From a checkpoint of a small transformer trained on Wikipedia.
Size: 23 layers, width 224, 4 heads of 64 (1 for keys and values), MLP 576 SwiGLU.
Architecture: RMSNorm before each block, no biases in attention or MLP, untied embeddings, normalized queries and keys, attention and MLP in parallel.
Training: a variant of Muon for these matrices, 4662 steps.
Each number is 500 + 50 x the weight over its row's rms, rounded and kept within 0 to 999. Layers, rows and columns count from 0. Numbers have three digits each. The size before them is the row's rms in percent of the matrix's.

# layer 17 MLP gate, 576x224, rms 0.276, rows 419-446, columns 64-95
081:489632504450498500466466470488439517526475514520502530460587562515479623435544522473528561629528
118:565530459495452421461562410550543468581499548495506504501529512510496411564519471565433562470599
112:442509484508520469509525464490503565521537554405455498460479512468473453553429563540595519488504
081:584534452536430438571543448534550519541412584567475529437527413452468503456530484417412541530512
113:596516572607504499550488488461581472427534559506442488483533519504433529548482457480571454520560
101:433537526532490484493531549496533452447583552515569451498529430512482492566517572477521551491446
095:542414654495515416514418585503503547493477452497515460469422439612501592488475523522624479516467
110:531455531534536542582513404434642516473453468494524549495506606516584462594479431435490576463504
108:403504545580554388504519534496579448500528549381522449486457493539504557596535394468537569593542
125:603546528523493585550606432543597588419532501431549497423488493480473532452453521455526548532543
013:464433553476473499490466528578556603548471442398502564529473538414501413493385497509541519409609
115:597487495602502389497487567519419521481571504483503435534465664439476470497601546506557509541475
104:493469496522528484468465502471464456578526508484478471486454571477469533484514544547515513507462
112:465470509567548515556471523564565597517492485527524495592527461412497511463506485533589452495503
098:493494450494515445401467467458494538504514526480481506487518512424584411477489561490411520540447
113:427559419523423471611477451548566537545443561594445511507485540546415521533523531557470475556501
109:496547457506532399563487474519642449471526410382524510499555548474537452412546594518506500438489
095:476443575468507600483527502504493570460392626593576445457548537557389526532483549510578481632501
112:455605465475516474477518578553481432417463476525493438516401505411570442564486390466558462560536
113:561484515436487510467536523473517484430496453511486392562570537539575523517446498493522515490389
047:456563541466486539366559489543528415489456549538528479443541432458552551615529491549440505546477
074:512549527540536523499463463442517408598513561516553516549531494506448473483514422535508505560501
103:444401533482484462490565485501537498530470519457546539508440485554453560607515604518553470457429
084:561554392393473470470466481555480448502496543464408521460559502485486516395406533548516599551481
109:565516622495442602440505480438492525422525515448516484551463503428547392574463501528500537564475
072:535424549519510414498501406549442491543542579500597543569509564414548527486490454439450477451518
113:592454490488532528578528435482513496535503466456500495488491431517509512529541545519547458545566
112:540546611488517427527544513484423480520519551542555508485485564430571535503480450529534586461567
# layer 17 MLP up, 576x224, rms 0.296, rows 419-446, columns 64-95
083:532446551418482511566513444533519421411548494595458459502436484475498388531428471553558456456434
114:562463512555436491520423478531534440429526481461453559527523474383500529482444449458454522561550
110:530455544432555490431600544517566518535556511471554489436525550461510423538456523482592474519496
087:559481414411364492609518460526521508497472500494519538528553521478488468435530466455425497474613
108:417585460376517505621401499496463556480609515556500474458489565500460585502493516405480446537454
100:564497542603541412544564528478521533505513506514507664457422535515526539463558512543500451491560
101:435506535497445541497480526503525506476492556555491437567519555525595492480503473486544440543527
107:433528468488516496444471470620500379443583497467617477475511514483461488473503461574490443489411
114:595477479512629563470532491496505499463526459398567487489553454466481546541481423455463572501504
115:540484493491501517458545443513553505363584533435447432524421399494438538422485466474523446542467
012:504459489522547502477462494435419494515500576446540516486438495559520496497552530534502480422407
114:495483550520432446601609536512431451458422459421540462578551493487476396514545537462550477551495
104:431419451541459542450606482496440514546454535580456489446466513509422513489524493459483471584540
110:536535531480534558505555444518498593495510478495627557447499490559482503556362546617461563415520
099:491437523488488458469444476459431451439506433545493576532526554473408510467482530436438440494518
112:526492448466531576390539489512508449521606484519486557502454435620502583437502479534509430464506
102:470498609442522489445563442547544536528524440435445550497505455543502530493543425474455478440494
098:517380519424440449530505477492430622569476461522523565545487488494550514460500393491494601527624
111:451563549421462509503392438496521515631437501477489558556519412531375479513510524577537517494365
109:463505437451581494442548505457537582386540498527462421499559539521456483460528461410499548490468
045:491437470487487397579511463420466578503592555484515514491473481599426479464546534453546468520513
077:513437497484444535562484514560390505478426430546457441584481459562449504479584456481470607460517
105:558573439516510490528523444470474570521400489409515502531477464496422455547566460446469563431496
089:585528583417527600488556448504569561534494506531420484474465582443504531478564620568494473462547
106:483493511468548463477512517525444455575427430561399562506492396435553555480561470430519555528502
079:527559539465509509465416556534492493443542506548510522412465498623501550497516474526558494443518
112:538390405494497554523508363467523517537457523587541549511557572477474628498455521564517494448527
106:497484478468480463486535493518476509492483483531428568582396434454556508556510501444529409408480
# layer 17 MLP down (transposed), 576x224, rms 0.184, rows 419-445, columns 64-95
086:516571479506515558406522475538534486528527514484571426503570466608456529566489525596499500538446
124:590532525474469476450446485522544516486509421487456494493552448530526646521516549426460408467563
108:461533468545463518514461561488537445493473418431490463514442462548460551471514410477508547433539
085:511503529445469431582464492557391492522517497505509527549457621568470419399687466559630447516462
107:435577512560505475523517544491492524502568441524442505473549440515482572583439571507533486482549
107:466467559550498510475445481530494498428506488415489413499553462524518563538510490462558474433509
101:483600526440427563516405497475468433478557518456616511497558452497461375523461523488506454496535
108:574473529520436434464501500521530545480573566534452507514489460569536576471367401503581477505543
114:499595440578535494477522497596530495510541484493505479563453527518460402420483527535477491566456
120:518593488460407600538475486508491481499517544527537584479476446464453513422522570503529423588444
011:430447519443340604549513497495530551411533437490530599552494563485567473384555515486537494391552
119:562469462638568541496524480452471514527390469523485520587379515533442502537587469573493546513489
111:538465530502472452415434347493434533394518439565391513417633523491490507529598515562505439477477
110:476518460483541435459497465452489539529426484462496467542497526470461468430535441479413466534503
100:503564554525440479454523457457442532594498436523554392532436477455421572461586536562541503447513
110:554379503484547527483415474475531549557512514447470485502481523489475469526510463434505563471472
105:568473528520408508500544496450540554467492521476517426610434463524403512558571577558468454462444
096:526525463420545477544480449452564475468408665458495552438472559550553526522540467573463569563400
118:494444438453450563491491546469515593529478466565495565485401438572542499544441445418533434546483
108:581451583498485499557555499503494548421553489556487468557471497567469475532589446498567496635579
045:491581493511495562540531414565526410574489559459541442494471571499567540406422539574570425478452
075:503493442457506494492474491464519448413577509507465617429452508570601512569478467539438490417509
103:484496522468521544489551494439618498447546516523547510468506430519567568471453550504488425545591
087:531581552457481536506434552594497529479514375540477397546445543479387554489507476535508481442459
108:516452467401531553476416455512414573583446544535496464552514553513475524503444486496498473491473
076:572501404542547423474531358434506577518488563532450573577507552512443469460487562461503493488536
110:433482573502482490461463561509453495391619442566425572483400557555539420508458466506526553432384